Part of a small language model's weights: 618M tokens, 4716 steps.
Each number is 500 + 50 x the weight over the matrix's rms, rounded and kept within 0 to 999. Layers, rows and columns count from 0. Numbers have three digits each.

# up: layer 2 MLP up, 1536x256, rms 0.0558, rows 993-1092, columns 192-255
# down: layer 2 MLP down (transposed), 1536x256, rms 0.0138, rows 993-1092, columns 192-255
up993:544514543486518467580511517452474590516533436517488544438454426416457617552578451436528445595520490532471465536591438462510505486519528491410495561486465513407464427467538416458521415532438438
down993:453528515554477549452491379479344480513475589483483517525512575587522513480579450542510537557507473479412525528419440438483472428489536546516403532538458527564546527496496450449538537477474488
up994:536511563513416509524429520394560522593471481440369536577473458515506511515479520408473456554522448498509532584568351459388541474504504475479554502428522599437528468534474463505551409537476457
down994:529442469521550557455512591534409578399491512507446532499510547559409460501444512556510554483439511497393448508522606466527499560434553623515377507539508408435548549500539517438562485454516569
up995:548386500490526480545519520403510621572452461540470597548326521503457490501570551425403540492450503610440508545498498492479383533456474433589424491507405489514412522458598522491468442476487521
down995:455455500478592453560473410478527393448569519494598533490471537491565521560442582519407567469536415568578461531498585462482566456435544505498506473549498445419502500522626450346508538413556601
up996:451454577511490418504517536512429539543478551480441552543547469456509529522534564475513388351511505456543521524483502571512538496494551597554527433459407464507532541512507543427536587437499514
down996:566522547535552565515540432474538593533473387479567514522515482449489529524474417553566487534522497524450470492435491462565553532516547493585506611446469492511484525476531548495469484483434562
up997:424541530459530555529423518486473496509576432527577460473553412476502444574525547457472460494505514575545482546389515555552475403502510420533439547459445458506457425496516542521545543536478441
down997:508461524542496477576557502534565525564535493543527494533495552470486561529473499450503463508506550519494622544581526501496539556407554516529469560586562491490476497485513491447591454519485510
up998:486573423453433454507547519457413576505511517522550432512519495545423439447501542455487589505388509476555472569568481574510566559489482469479541448460485437507456557576545542524459527463473563
down998:523513514514486558471468527510509480560519368523457564506532523491441434546484424554511463506451546631487472454478507561508402633434426503472531435460510501510438421489491509352499499510453591
up999:445482531431527499492545530488550432552529538519434522544569517428492467590473510493493581532405395516481440518521551438571535417591605487588598564490448432485514488495484439529482522473588504
down999:539406565421472483452514397510531464463578474657524494489475574474528526500559526541421453504567525589486550507451493557562504504491455531556569524554502519517498528471547419572484538556535507
up1000:555486516508492483506456487542475504459436500453512496474445493549483409513486504561509480560457447540535495567572555507459553564534543465543494496487498489523486561534416528503478517448482546
down1000:518450526529579502552523542548590488513481544498509519457586481559533503492500566520514539432518515585546555454510513462471604490503453490466492486455494527510449456519474432473510493519550466
up1001:499522410549437488489508484534485527495485480523479464533428496537486471393460555472527485455463516538516388503539486504471486464485402539434485422483533543556434470477494504480577503586507569
down1001:429460456476443504556495521449572548552655525510489520624433425626551606553401468496419475506519452525568499493468478462435534518542492453458512495620483429469407488485597505524538566451508520
up1002:440502464442488465480597500399444613491444508465589490530506491473498527413393518465435478436508464577443477448542458458579537408554405453614524585448463429509495470591504448487510490565464591
down1002:483537440511649451484450479567490498507429504477446545500560423565552531493490513544536517448555470514530435518526545395495437523491533500432404482590418535465542501413457554565429410445525429
up1003:415462466604497499542488469477517506487461484457514400591504444491463501529508571484525551531504519487462479544507456474475542424443540470521472519444541513533520529459531458519501462458510435
down1003:375477512480431468585439461497556588567533510480499585547491469555480439459497460465493531468533537491403429551479536493580578466499496536560428501453453394545490524465420478522487474526494486
up1004:460617530467486491360485569564541457461492421564496498646543537475480498485395531465532471505494469565512379530531587499603560445433602407592494648437428507472477432579492490500530458502480529
down1004:524545666550430558495462511552517462568380539446513589517610490466530619583544466443544430367421488448492577426602527498474516472460555552493463439501512362462547460575553513525590432476425616
up1005:493458441486488400484431465543570467503518580505507537492558503522447473537441518467440569485515519513410470547491542454503522547449531576464479526512531495552484463510533519473554515521489509
down1005:483529479531523532581574479510499486503619421443459467468513468505515463506470438471533516545516442507535501501479490490468483576518528528449590460486499534537533498447515507550392452547475473
up1006:514448534444495494414537553563446494475480470564533526502518534547550433589551416434567501487450557546516496508563553518440586489572431432513407504508476496591448500492462445614440374587435447
down1006:405470487414471570523473429486432497581441415508393522468452431584405537336521536453507432524594435501439530532460440563559520514497476479549650485443371433480606486498438427548572491566533353
up1007:523529506507513514464536570671397524441500448488564451553503504414464444598541459542471561553558454487462422509465504425440559479492453562391554523473498533516562500446477551552510445538590522
down1007:587427502417490411553419556432483521483427530504439636522529554563503469472541545554428467481544505557502444507513549518535490467519514601572481483536550528497360527543480501453492523505393526
up1008:545558547436515569495446455505445611459512510470485416586639525470537453503562574484558433492504510559580438526464508469548497461501539491474495463510460494479564455533512531546490431550467528
down1008:560586455449536385495537523511554563511511506609538548645458535540449490547503486529418460478485506579579520502436530531528524521476552480490507489462534462527515633457514537527476528496456491
up1009:449469533530389514598473555560512538566494490442487437500417472490492470531491583480407530449427521565507501454512500509523538438569489505497519528499499439610453472436492477527549572471494470
down1009:457441480461540551401489483446518532479487598392477542486580484447479463607524507386494496523462472485575460505631568563555435517455443507547502561530505507490553506626450476418445440477554479
up1010:514535461570537515490489611495522506427533492483536553487484509471427541437556541511544455539520489579441396547469492539566433585568426566513464433456429459506491441466518630564512391560484535
down1010:498573405460450490527424483458617558521521550562564546563488470497509596486500521462475457438527422480558511502555454507549484517484512473485466587415540571493468451516490569428591532534441561
up1011:568512460527427429529474503536559602509556527405544563525410576495552561575537474501584501621399438522474570528429445505450552484490543476420514516535456487486445447450510561475511452506556518
down1011:545435531513479572543506408530452348480532515557553536537596643491459435487609574547419521461472475521535443543545573518592474521420517561531548463498432499511596482410474485455501415400534549
up1012:506437461507514455533548548505548474408476520536473499427495498556512484509558468390417447557487563557470541478530474443512564548520454475524540491449535519532544507515458452422452492585470547
down1012:452521545566462547507536489451508509547602451506555480578517464409461492485453413548478543538474477572526544528435471480445564438511509593518449525547466563534445525510485544512493485457557449
up1013:623448526526569558455448517423493506496557527485489488493448446468443482494471473470482601448491592505489417449517458478513530536576458547467467499532462520479488527414623488416523541558508496
down1013:532568502479489530540498501608549511560457506427568468458572564512477469512534461408544598489482504488480483464577543437552467549525558451476478479485537522491385467576438548535459467505442507
up1014:410426529513486456629439470612581572540469389441535493570451415447590461434517475495485505430539522553552552486548478520538463456465525543478425523606455479478435438512580518482429387497453423
down1014:470573474451501586526489570549517468395475482453526499482495466524520413470457486491437529528410519469443437523412481491498478473441517616480536508494490457483513531441517526435433538531425486
up1015:446503494530480508450500523452576492526472569471527481502486519517542461552519470511581491491471582528571459430497500496524539478482568491545405550542357520494478400455622484449562503542487478
down1015:404542617471470507562524465435486519460545489624560525465545415603551489564418472547416526534458455510506507549498524465504604525485450503445544473509518543510419546452470488585482514415574566
up1016:502387504478506574458515539390503501460503525417489596474411524463542465439521499516496532503602615468377488465478596486405503465544446535537424592478534595462437539536623558588496545523459514
down1016:523477379454579469532456585440526409507499426561486469424542417458502545561476498491540522454516528507515505466512458479483597582449491572602455477588529445512509489561468482385562538435468502
up1017:475443490435531461576462537526527512487515463548518546482508470540513478466522506571537449523485541474471613591524577441421454472513535461495442449448519546487478478427514475428527398461497526
down1017:450560389607564543388546505436518454473436464413536458432416526521505576558461522489549507409523514551531557514520444520473562552449484588447410440527435451596545522550409594533503548508492485
up1018:455472430517499443521551538544504552530444464530583411539533507441473546512544455493548563544443456514536458535521429497530495551438537437481475528533525448511376477472516483506489398523587432
down1018:453428435448505568604451525570478473434538573531472470479406553548500598536513494423467492522501505505536575386451501546521568480442493509533520455436548511622449517519481495514532551386516603
up1019:447562387549509471525485493465440487570511502552465475450529491508461505538488504557492535497474568383555450466575490389507493584518567524524486518430523444581425456503558485504501481435578526
down1019:390527475536468494604530508488389474580531583527574496535574483430528552459459481594427500532430559390618463450411470495513678471550514483609395498504629551455552436522525507512543531496561498
up1020:450482542423477479526488469443468518522544545488474483439503514449467431397557507561466594540531526525557478469535465459504579437458521603435510542501449426406565531512521456494526486482490451
down1020:593549472577500474527460513431528444514514562526471544512464532456498592484456460497491425500580555492516511545532514380435447507505493522511545502560545532546458446459496546546490494473464519
up1021:492451541415559555518580447502449566646524516546459427441540478537428521502556491489529463517477548501493499472449485501464487568456471520503512533539503575455526607401451518462511414570492501
down1021:579479591557542400442444464525530521490455389411525515518558438553522466581568486468523453583480443558519466440587517508468586489469541521634459453547507455480477432550462500562476480515442507
up1022:488584426444462346563502440523587435412570446476497448531503507384464531454503461513605514502510556575441568462562506465459425610484545475445407620458481471597489527453445411474510432500465466
down1022:480438434603586516500454554527467444674595472564493448451415475504602407554415435535463554505480513496508436531479483574512525514468496506538544475541470487434592578599544486461527592524455570
up1023:558461490598533522562491537580504467487516401528467393535463515480450514537568578521450498491484538523654471419626502522444385423475506470381501562474521433584492449503469524499548396470545474
down1023:500560537525530453526467389545519456461528486437485501436446453479522572479507517423485499543573438520464470501488622547527573540480428490466402455653516506484600487479561466417482445557471480
up1024:584432450424550415470440456517517512486466459462587523484469488514460551408518515461489558547449523562459674481540432461501560457546498467551480578554494457568552494502532522514578550614445509
down1024:540572519448478523542541557525469461508500598482421521469559536437411524557463632515474412486515522492461482594451522445461548546434418552501580515476579532519501434592498468450528514519474550
up1025:549476497571616480499416527507604558456512531470528526470490464486418513518525485538524449512505530492628481437557542524518490384468462541504547542537437498482519501436538491554491543479523481
down1025:451467544515423580422568498446508439474547501597477412594478490526538465414526514483465525416511586475487467470502451533451403543564501506537490483422536531521456535495460541459514474454516545
up1026:544504499504405499557550597470494423450487477578541460484467555447553522536550534433480464506453476467497512514491424478482467414456536536565556567503581534419459448510516468505426501491524493
down1026:475478502513561490486453502565549585581558513412437483513471502474543481511525487531515469523437508514522556453522560469451568492535534471496440496543378482541486570514491387476562472494543531
up1027:367491432589542451511583558575499495518447507602596491499475441422460417513468511540488532414478475491535483518538548522482510424400573432572494509556566438524441488510485447412485496484594509
down1027:454488435528598473619418471471467536527437612404597499546493569461398591488545555479543554493535582509506458414517637558465517421420554528472396433494483541532405449409535478545406623434520496
up1028:494459505561537488535553555505446471408507480431431447496524458402552570536498571565477471442522459477448446563515556454477516539393456547558475487517433495374592568529542531459545533435461491
down1028:501532533468547560606474528526423460480550436500488516525486546517503526391524488544507591543441515547502520413491362462569554601501447536451509494469515487521481440480395531527443507531476430
up1029:348513480529564489581496495388425463524495439432528410496569407502427531534363576608494510416444505444517533555512433456486477595491528499426592556468511512465485472507446531476529541449518437
down1029:571535446468371502565517518470458572603523522518541585481434579515501541500503431649405522554390561470450542379643559489382531494487507419459499394504566535615555513569644498563594508534415481
up1030:421500635537568634430461516495474500499526452483442486581460435440519381504504454442519514458478497555501595417431572505541444509487433516516436556578533507590519533516389474541503474494560440
down1030:524476471497409515573491525459511552534480570521544527522547492450506463399433486531508531605508383457542479603617509521441442441446528476507560450429494492493555454419452485479544494470554503
up1031:531444496414412561537548541476539493534511488548498427522474455488497477466509458521531489496462558512521506532412424456557616526514471462498494566547469521423435447500446580518410505513385456
down1031:483486512509502518550499473628594468396508490504548522581490547523441547498468566480486535448504537507434513428403518487532493468495508557427572513454455481541396486496509522374474439505463607
up1032:459523487457539408563452467546514562527487438438532557518504440458445469511436538425487511482509463516486635462500474499540566564514544466534510398570498450501485511557442508538486459494428520
down1032:468522545428487505454509436495541502455493496485506505514463494523469534569440481425476548521490564523432537488505489427545583541528497483539468405519410476496406549518416552517515472472468483
up1033:405459498447441499492499526552529477565372539434519509536504452476395492517576486560533451543587535522462418594493476521452537445491456444553499468448556503500557565466555409391440515411595464
down1033:431467558421547495496510503517480466434479494452426550541546506529406499563488609509478515555416495436444514520476583539518518466537556480481501568481428456572536466481534562518504507459599527
up1034:472574492542544536509559519433494551510463462536607523490509526560515469473540443538431540453567491456407411535587484414460350550434564562447437567515463435606441478515462546405525595497492477
down1034:406394548494502450584415523430527536526567522522564502588519417419395532567437539534599614590400507434466496488516535491482575516579400393565444515563555471517519578446528546601485480458562445
up1035:436543630508516588495486526487397515451419474477504443595544463511538475319538462520601562496526496513470407559503535451482469482520482523494463548491538496410541448451423430542519515427548565
down1035:519466409453461438528512505546492411471488482425446488490460499482476483598506538478419542587469500446493611484491467607493472544442471490498514457500474576592499556493502473604442578532443531
up1036:396512486494458426565458568520402567519454441484497512470519433529579497487559472489508548466536510476581356553553458518517479461487563543615503473531537374484431485483446454482549512479559508
down1036:505498533505526514581402534528473537594429540567573559570424492471635470501462489386508477439540461481564462471515513550496478427478488500595408506578505463592550594512471515526501610501494499
up1037:409543522575457447349483603534536511531467534484538495554499465509519467506521477459526476528504521499511510490375539472552409591416573556529425514518455535482504458421549564572480592492489479
down1037:502545444553467520537474521509482465458490542465569555406542493450483497412588516545557419507404505441521506468464424415467473580594426505583464542546520440628555550517453539550568461608437434
up1038:487517507499562488552554655502526406435536501572437501477535591500533521550586475457417535479528614432545374485550517518524447468438463545415498475519367505562502638471550542470450449454549486
down1038:573540479595480528409428476510513526533474401538528518514505493491591434582491464521462452383510538438584491515525439515555519488567478505494542498468516441530482510561459543434493454585455510
up1039:526420441443525435523474523594537521472496503514593464521510545449489531583475552539533569511553550507529463448456550421467384434497414427437444528431517480496443580458507519472444433532571471
down1039:462609444473476509522513460487484552501453481525432486484494471503464464505515483479403450507435468437498532518515442517562580504508542513566521512529486537467554455549524578563544604494503527
up1040:379532476494522379432400576376470484479465483446451427509525480482562456592551508428465526471459586602477548533454528606523429421525504405561550491552452592459444511558490498579479414573475489
down1040:465493437565465531505465472555540460484470490528585374584413511433522505425502600495427544527465488581466572578485498557511414460550605399592599516535546539431484570444497467536405386444584435
up1041:445489522613445481535489619556509553569535392472438475481389472497527519495407611524432478447433585532547533516605495466465457406553477474570482487494418530519470436444583546433583530525454445
down1041:498455441460543541534507511518511537488629626346532578510527495658573632451442559434540504500526475547552470513490548458474544519569447442502445434596487458420464315384447515552587526587512491
up1042:529574582441439483408503585461425526483569517437478529530510481419453543499556444494486460443467418571579544570517452462456517517455512545514425410520563503603607528565487597517560571454460403
down1042:511460488485534506557494495483515441594420517481436498488521533406456470459613488520515502500467459539574503394439534586436439484468540432509552555494495536420467511492584512554436502579453439
up1043:441568457545519510463517415474519503513468512538548450456486496447482443347528407511486390556568493442455500470490536577564578520523417486511472531537441478588533463491438488487531422485504500
down1043:464479445458428453592492469549547538585506562565492485500470510571537419465471510535551582456486611552549430492493564411465517528527506446525504520431511525490491556517492428451467412490494497
up1044:468523589517612574477518533510550472509487507434424574504485500556525487510517584460511424518521466459526511511503429516517485399517465537563501466451464591506504452528446487529476494519532528
down1044:523565447553600505501545587564482506513498485582557518591499425465439551474506533445483521500523462514476486508595443431487430520543507486506486574581539494457521572512470472529365538514513539
up1045:523528424458503517459456560510560416410430591458495507553492506525504520540520509474450446543518435463524386439496503405533546522521592476540498487545537541541500496543470517449507456460492560
down1045:482494523520446491576532522436495534514507427547475470515540438465533457482509485514551520486501550463463575472523468519495464479460437537459487521455447496488526549549469487556462525560476431
up1046:518492499554450499548595488584518474452569536435499429502392526469510410471467469498485602457463477536559434464403505485502496494565429445469468544442607414434507496470500540577556423423487488
down1046:518495488491509505501496433472379517464438569576427500530554560454541527527484557473512393454497547469542440501503408635616534496383455490463579499571498497461538460584483442420519502497523482
up1047:515542558516463492437517434494469516537440508498581539461580517541494459507627502503438424533519484549476496457454479485506417470494528500567568557457499534424429424437468500433530517487525484
down1047:480570470548525469529412467422554483432467503422503511549554507519419480508502445488585405465415533500636489581523496440526479546503567527391560526564484499588439514541581557563502438544465518
up1048:427449566517468559466506460417530631550503486458502540511522472451438512462535523499474522419434504610549534547429423445513528459523573586488442539519486494478480495520456574532555541542489495
down1048:506458492501432532468472540457429495503504529458554535550444480564458425498484585551514403538485450471501457516460492551493508527512454519451547517465584438475548480526472524492430532532529499
up1049:526459526597553465510505571382517585442500486486464467499457538559484482428461547503518468565419553537509414543547501461493492444521567562493510453401546601460465440424499596506524558422459471
down1049:524444473551452478432602602542538513490424482580507508474472530548543455504530490479498487473500517444486482512476431534538488478505458434545493485529416425497559477608548468513587508585422585
up1050:530413605427449534349450512498511502422490445597405501514525472463467446423523508531508411502523508505472543534479569607535485458521527489489452452462454447462467560543439505543465466496579537
down1050:493496414545526535543569480411428548502519478452455599593571482548523494472513536514497529513381546555517443455423402489488425416478411473437550502419542483547487491443494436428497498496455532
up1051:547512578519503544480466501455363415524550413550512445564585440476503477555529458489463457508441530574428422533451448438494499474540494498518467410536527544494488488537504494457511545523532538
down1051:528459542532556476506544516557631556496439517507501510535459510432485506567427458437536551560460451530509556566528471514456503448524459511630499506508494472572468509437516503533454446537453407
up1052:472596520544477437505447569446539524515579535491403489471475422506495566519512562435513587524459493530488528497573435506466472554508530525482515484572471434479535507470422483507557476527530455
down1052:418497546483471578513522472424593505459481538517537462451515488530549532492483484502541566498474477613467503429510475565514548475521423489527469482508441551413566475571515536465553476580521545
up1053:423521534521533586485530560461524551448484457490408522426468486485396499504515441516480491512552506564405495468462607420501487459419454601503408482502502591472502481435507483560529502483577538
down1053:608403438442449499536527441441459445519550511431514554511518551562510520490524577490505468571470543474600483557562465467457500472459457428553533413517445445559427433469598466463541530522443495
up1054:512471494525458464448547522485552592567570574466450495428484480453513464449492458548451425444473532546510447457601540491401574504448425498601485499503515521400592544561496445441561518469450466
down1054:506506562523559428562528405472508466415489361535395578507501436489436438500466470418439517523425502507569597462489520541557515527552415556408509501555552485651495459552465505501408540505437545
up1055:506524560492588547492507454529514482442576466486550463509509453448490482423457539515489529569542573498512477550501437487451499455486522505569471485463449548518485475465449510476464512477567521
down1055:497474452500543496498547455494461478447487596465476503526482481455494602422476407523539500461523522490488544499499472513463565491572453451565416581497526540480479462510535428473442510513464491
up1056:440499404602480549550510499571497485591537527411528518569534500566445517520435472415551538515440367483542486577548541464423539552542527495530496499485517533473587505473444468582404531416515503
down1056:470474588456491418456518623437449471378457571462498469562476557527526427445532553468551526531432615474484502471453481471512525505563566464468512592482513395494529421531526535432467487561578485
up1057:514521528485590444487468566509505537531479539424483463505494399446645451377532594483465537456541589530548516547500573497422479490527482575515538511431459556523501566524480570443467486510442510
down1057:567484517540621592550570464498584455484504453454452465543520477511570390594453508472497452470570503521470557507492423486417498553377478549489434504580487441546488423581585523506496474485552538
up1058:492503386584557429399521467520485474522474504475451434458574540603475517645455499459554546460402551551559573581525508463511597467515564568415424669560422552552487453430552521420471549559489501
down1058:568521457516506534458512568403536624487520525459517598504459571567386523527498649457509531569546527484465400482528614455502408464561492441537579551539452456481594508532482510514496621560566478
up1059:557494542571495592481449473389478468420426490430527471485413491474496478476483591497485472590528588476539511501484512484443503505488500505493541443465442560534536470438490484496472468535497451
down1059:576520507517507595518437487506489451520415497475462444481550530508471551459568545525510571563522492520412498593529529472496565501562494525502434473560495468499437453557476457436479545493507466
up1060:560494544489512536497547577477587525508428533499428385517447466502416385499589562511510570482528589475484525499595599550496464494488450458508513534474543498468491476509447488496534533419468479
down1060:522480500505402490481542470492531474618495537495503531574493519459603415494555481550486432430551393451532493523507552479476462495568496492453481417470523492527578423518501505487485516579498502
up1061:479550529593519471491486490544522495538430549466523520498514532475513482528472554440497413430441501477509504485409477519571548522421490497514452553465533462618467506511413511470538415513452480
down1061:521554529524531490438491463539525567557542477456491501479466517530441535446400500568502477513474544480596440514486487451446499489520447470534508540469392541469518533566558588578593501565566466
up1062:495493571539444528563522508465470493474473469452418533553434568462548550612535465506480494447456417542472526503624530458582623502642572476514532549459506436403432536519517544592529570534443476
down1062:440462471437523547544539511516521429542424539554507496493471489496493507527498481524426438534485506484601479540476432581501521487531490527601562442516498509475518476514495517530428486507494396
up1063:548482378560565385537459495506533552473418545391336515523555453525469590530454603480427427518603613611555490563486423410464525562535504572593510439487451627447577494436455502386555455518438521
down1063:394453488413501456469428613462448533468635496376531482534541593597510523551409535612479531546497444602500410551475440425524592523488544457553587550514553529504456527475472420568525540456498509
up1064:570499511546548515474490534555497485511488451453497536571482537542633512510451459488486402590376519493481464513457572424477586517491492445535540471563517486452452546504460425575497452482493433
down1064:499447583493509546500509539420602511520475537571514450515462514512462475494477564472562512506486466418441467527557483439496444488433491475509529483437499522566508417475486457475470560453511510
up1065:492477510485546519467528545450645422414497499393589468524486446403491460450560495445508488549539443544550437431483516491557518511552494499568457584497465510463407527489465371494469492553505431
down1065:511534394533525612448461486525470425538461448424498497495528584546393442445589409478515561502544519538578530495496497407495507542466549561523454514474505502462469602460517465447416510450544361
up1066:415484570472550530519491532529484528428497540423456543493455522509464496511552527533539548483434425474546441527513534535579544549460567453567473579577474437524386509491525548580485559491482487
down1066:436477493450482466497617599550454514407521495425551497467524530479510552518429395458448432422438511499542489470614446448531439477472527597622469468548473480494546427453475571497573407606418448
up1067:489507505473511505527523452496595476503439583590481548531451477438514550481534486454428496462413400498486429472458571501454566511532556509476558578473468530520506486575560552409503490563516523
down1067:515487402526508539522445572487456518510512437481513466547490491517499457421513509544539599567512477536457503511467521506469463525486540608538463451477512509492525525503529483546575514469482520
up1068:552463539402531457416450470467507482392449491528531599487453559509567435451486409488463512502507487540468540574536367517498507466434444441549540498449431514514520557396473542461454507496544521
down1068:469531483575518540456588491551538485521497415492468508485506419460488553525427471528400588469579534529526512422478522456438457453464467473503443570464464502490531530553546454484496493502534485
up1069:460423485448538442482473551482545464499519463435479497559531409528522574523510537490487575588491509549457451511443536548545452429626504473473568562442433580452435427510556492521489485445484437
down1069:503619528517457581524519562549537505491424452451501463550437535461451493445521464475421507465490516500546516603510470434490504551525508475558481426451567447437488514361424529469467431528513568
up1070:489435455392383416462563562597500536496459516547565404527505607469486487463482495422503506544459538460470412531532561537526624490506537529503521512427594510521439539381527525515526514505491577
down1070:471534527511549471525436402414469537480555441452456521522470516477453503542514395603512433583437525560594583459528519495556442548498503533511517405472476537519569483571522569510485535399464561
up1071:457511563430423465432472534546513518519472569483507537528515608503540473435459434401412508511527541567445510547553473464519466574496547493586540464488468518542568529471504481518529542532541497
down1071:460555492532551525478513587579656466507501448486457443498441486433570535584533490469416589546544517442574516504553534422433527494480616532392457489513487510502480524408534559510428505473504487
up1072:454526516532519571542573501388446520438456487509388525511411499507477510489447536440521485426481583524552407620515579514483514517652478542586503417549497531468553545461498512536507344519440506
down1072:483533555519491434438515512544547556564496506486601500494546496487464527610469501525488497529525428572423611477402523510425521540522409466537413510567496485508497585549525499534444495506515486
up1073:563523451494533443466436452513434424446492593419519548527521573531463519569449471545485392554463513445465443454502404578539551431490514504494528472500419527471517448569457568347495488626543584
down1073:466485488362442501510529549383463439472554522566488470437520517538480448482529532594547614626475385477526569480613529518449470563492571474487522587490496399540623506422463462592477555456483505
up1074:479552420467506431564470521493471496399522548405505417571516499446564510504427482506569573532497607490525474508409448491493472528522568450566516554578465548513597457473499438448459469453599490
down1074:517503591545558544445465476447515457468468469465504510514420575531448478519555407572563429489503419526490498584588458571434401500504503497495561495505524462517457564539438507466495554509404490
up1075:478560451495534464501446523439415520425505479512433479518537409534437571471431540524475489529534473526518527514539566470545468509499474494495521501514515531493514579510471578481556555375491532
down1075:528516572435470474438529523449536471413569555506531479475556546526498495510424496378520447492543480532548514554470474489452458538466561546510540522464501496516548505585454440426636437540534519
up1076:531498526469568511453516584557490497435475434513493441504483511520443448468464511477457501475446451387513485464509497577500477356540568395496460550480565366509456466493552575502388445539489584
down1076:639439463492447441514548482563498481450576529491495544550486531519492521533515470573509454582508513536482617462461496540477503530484554398447530637517490560522544473574457572543496489502473452
up1077:483550394454556492539532544568532470510494571524585540496468468479457509500540481438558464460528486490468430527489526465485511535505504484603487554500566445544382613563539458508450544494492510
down1077:620533517440555614528411476589457417543575507483487510493521444547427428457582485484555432524478466561406549463513492529507488552568506422510440447457554528494585449512394476474493505483417501
up1078:551489545545523493537554402490480479562490533532419492578464420493559499473474427484546476369404510593485479477464556453529485513534407482487456526553566479493544498522402526567559504535519541
down1078:496529453442541515446434526500485520520573455508566527392514497483495476477446508516461549555566507537503523613569439445550485458474499510488480435532462508481470524547511527476534537511540477
up1079:456469550518540525485522550544539490415525461506499496511455559540521589594515550553470494577499547527441432542444499542546491451462459527583526442455490531447512524480461567495512526501477373
down1079:533575666434476474468466541486528510398470581576528517533487481505545480555469454446508489430487473474463451533460515489531457441472535505474498469435448513559444423376551510479469470495530578
up1080:447590475467486457515491537496402429529498528604428537522439419481420471624488524496530522553467536580501532446498543491495503492571503505477536460495613500531542521566457476496467428568486424
down1080:497557458460448470509571515493454446513508571497503476566365557466502488516537469409484595514521521548512423400496487534570496474556541323572578434566533537497582439495446603395518512463470497
up1081:467508540453540475609567473541489586520462477510489503514514492509450486525552484441546503556507504491456494521551560482432522390524388512549503451499464480489428534495438516496567518517439545
down1081:399559517520464518556471564552471473497500568340455496496420533444568479474377489510454531468471497486545558482543495434451428466479509489527519411505424530486486435505467540527445498511507429
up1082:427423589433462379543510632548530488504565519484531504496553496412476515514527459545511558593490512416455430468545540518453503521484474473466547503485591478464591582534526573555405519471570512
down1082:574542547448490460452517555473556421515449525520501449493531520519485450525478517468482478596524489556523439460467476530553476402526447525525575468488410614494453440476473506450518498507539530
up1083:588507572572504494465447538514512529532492429515463577554579501475509579495518429535506435456553461478571442502429493503520463482480486624496478506555493515558483530536455492511503364574482451
down1083:440480499516456516404537481575514548486596564527545552538480494545543529618466538487549614430460460467425497515541551518521563497418513523551465497461462412388433489398554567486492523448524516
up1084:580485482612552459569481564475618545578434430410498457474477485529472548521402475484515475493500505530525412523462543441451431502584497587493516558529552536603387419452504541509456514445504521
down1084:386505505443509534493472453527507559414550409542526581534396524503495460547486460449496497570502339447474472454446462443483431483486549425403536521533470510490597555493534522515543421457485532
up1085:548540575536480442563487471459525443430530457503492492510474533493494573537474414479479497520490479540536442569383535570511472404537514567472459524542489433606429549483505423494498489442441493
down1085:512478519538530477457479499534448511502522429478535552516582432518460486429511526507534440477539408485523520470532584469510509596468579423503500464400559556527508509509551368457544448546562479
up1086:438483511491505394456416467558528445490442549502448582510556500516396486517575571566388570510488453511531551453467531461515552484457487421504514487512482474502472431509532488417446447503528563
down1086:445483454523557483497566479508602525561585477505470479570538527488442471481574495525518493464603509512405557452408518502510428514449472545466570425479474490541509463548439454390441467451521476
up1087:426535484458473456483574580408476425466419492460515455536511569550532559516570458526474480417446516436479438544535462479601491430451403462497573496528450440518426522531480522502502501467579460
down1087:538516481477484514458504503422532503581474506572465505454513542543547536510575535538489435464551434550636490513528382477470468557383533570536518508637417488484492467481518527556469543522532500
up1088:519521571509479427567526487516527490521490522468435428454424553512503577501541421465521510572524558574635475482401553387550513564517508474585531480501532566494538431539481539571428453460506567
down1088:477499446461586527509448512482476498583583516513565458508561490499511456450417512528494558417454372421389514489484474546530460475456508524456539421414530455551440523458426468471511486557470546
up1089:505563506487572389507478443538554529463481476546464475460528494523374494486462487523550501473520488566407496493479538441477414487588406513473546443476489534523462545440494505428449528577444519
down1089:500568444516511497473540581523484425528510465473467546526551539521521505467487586521511508554536541528473424589521447469404535463503515479404557525575488519489430534517459511502590490474527507
up1090:561512513503492492521531452563482447561500511556569540421426526481416604496452520443534442451482539494496485506451445435533550471475481485580442468501455549460381521467499523470449436480372468
down1090:499465553509389552422534451482467572453484579537471584476564533532474502476461510563540513596529401416516508567495436460525534459547474494512498525481545504542521484518486518554509492391506489
up1091:565502482581460463498489509515415535483542528491438539584525552454456511547497516475570431506587468497509454480573514482544463455442542573486513426492549532437549514552471524445520388511548597
down1091:503509522514521545569462490511568527568552446531519484443491379604486430475448474562521477465472542519445536503436438541504575570495492473482474514529540516517487528495440492611544504541506421
up1092:472563473499480532507419508453495519413454495518477437504473466480530526499517472483469480539439479515531459537514482374502478533456573534542535490519500416545440520587485509475550532470566452
down1092:587485484552568466488465490457570445552561494557536474472550503545490506467493443467531507557536421550427529520488415534440583421453431488512389530512581484461562566486458498507494518558516527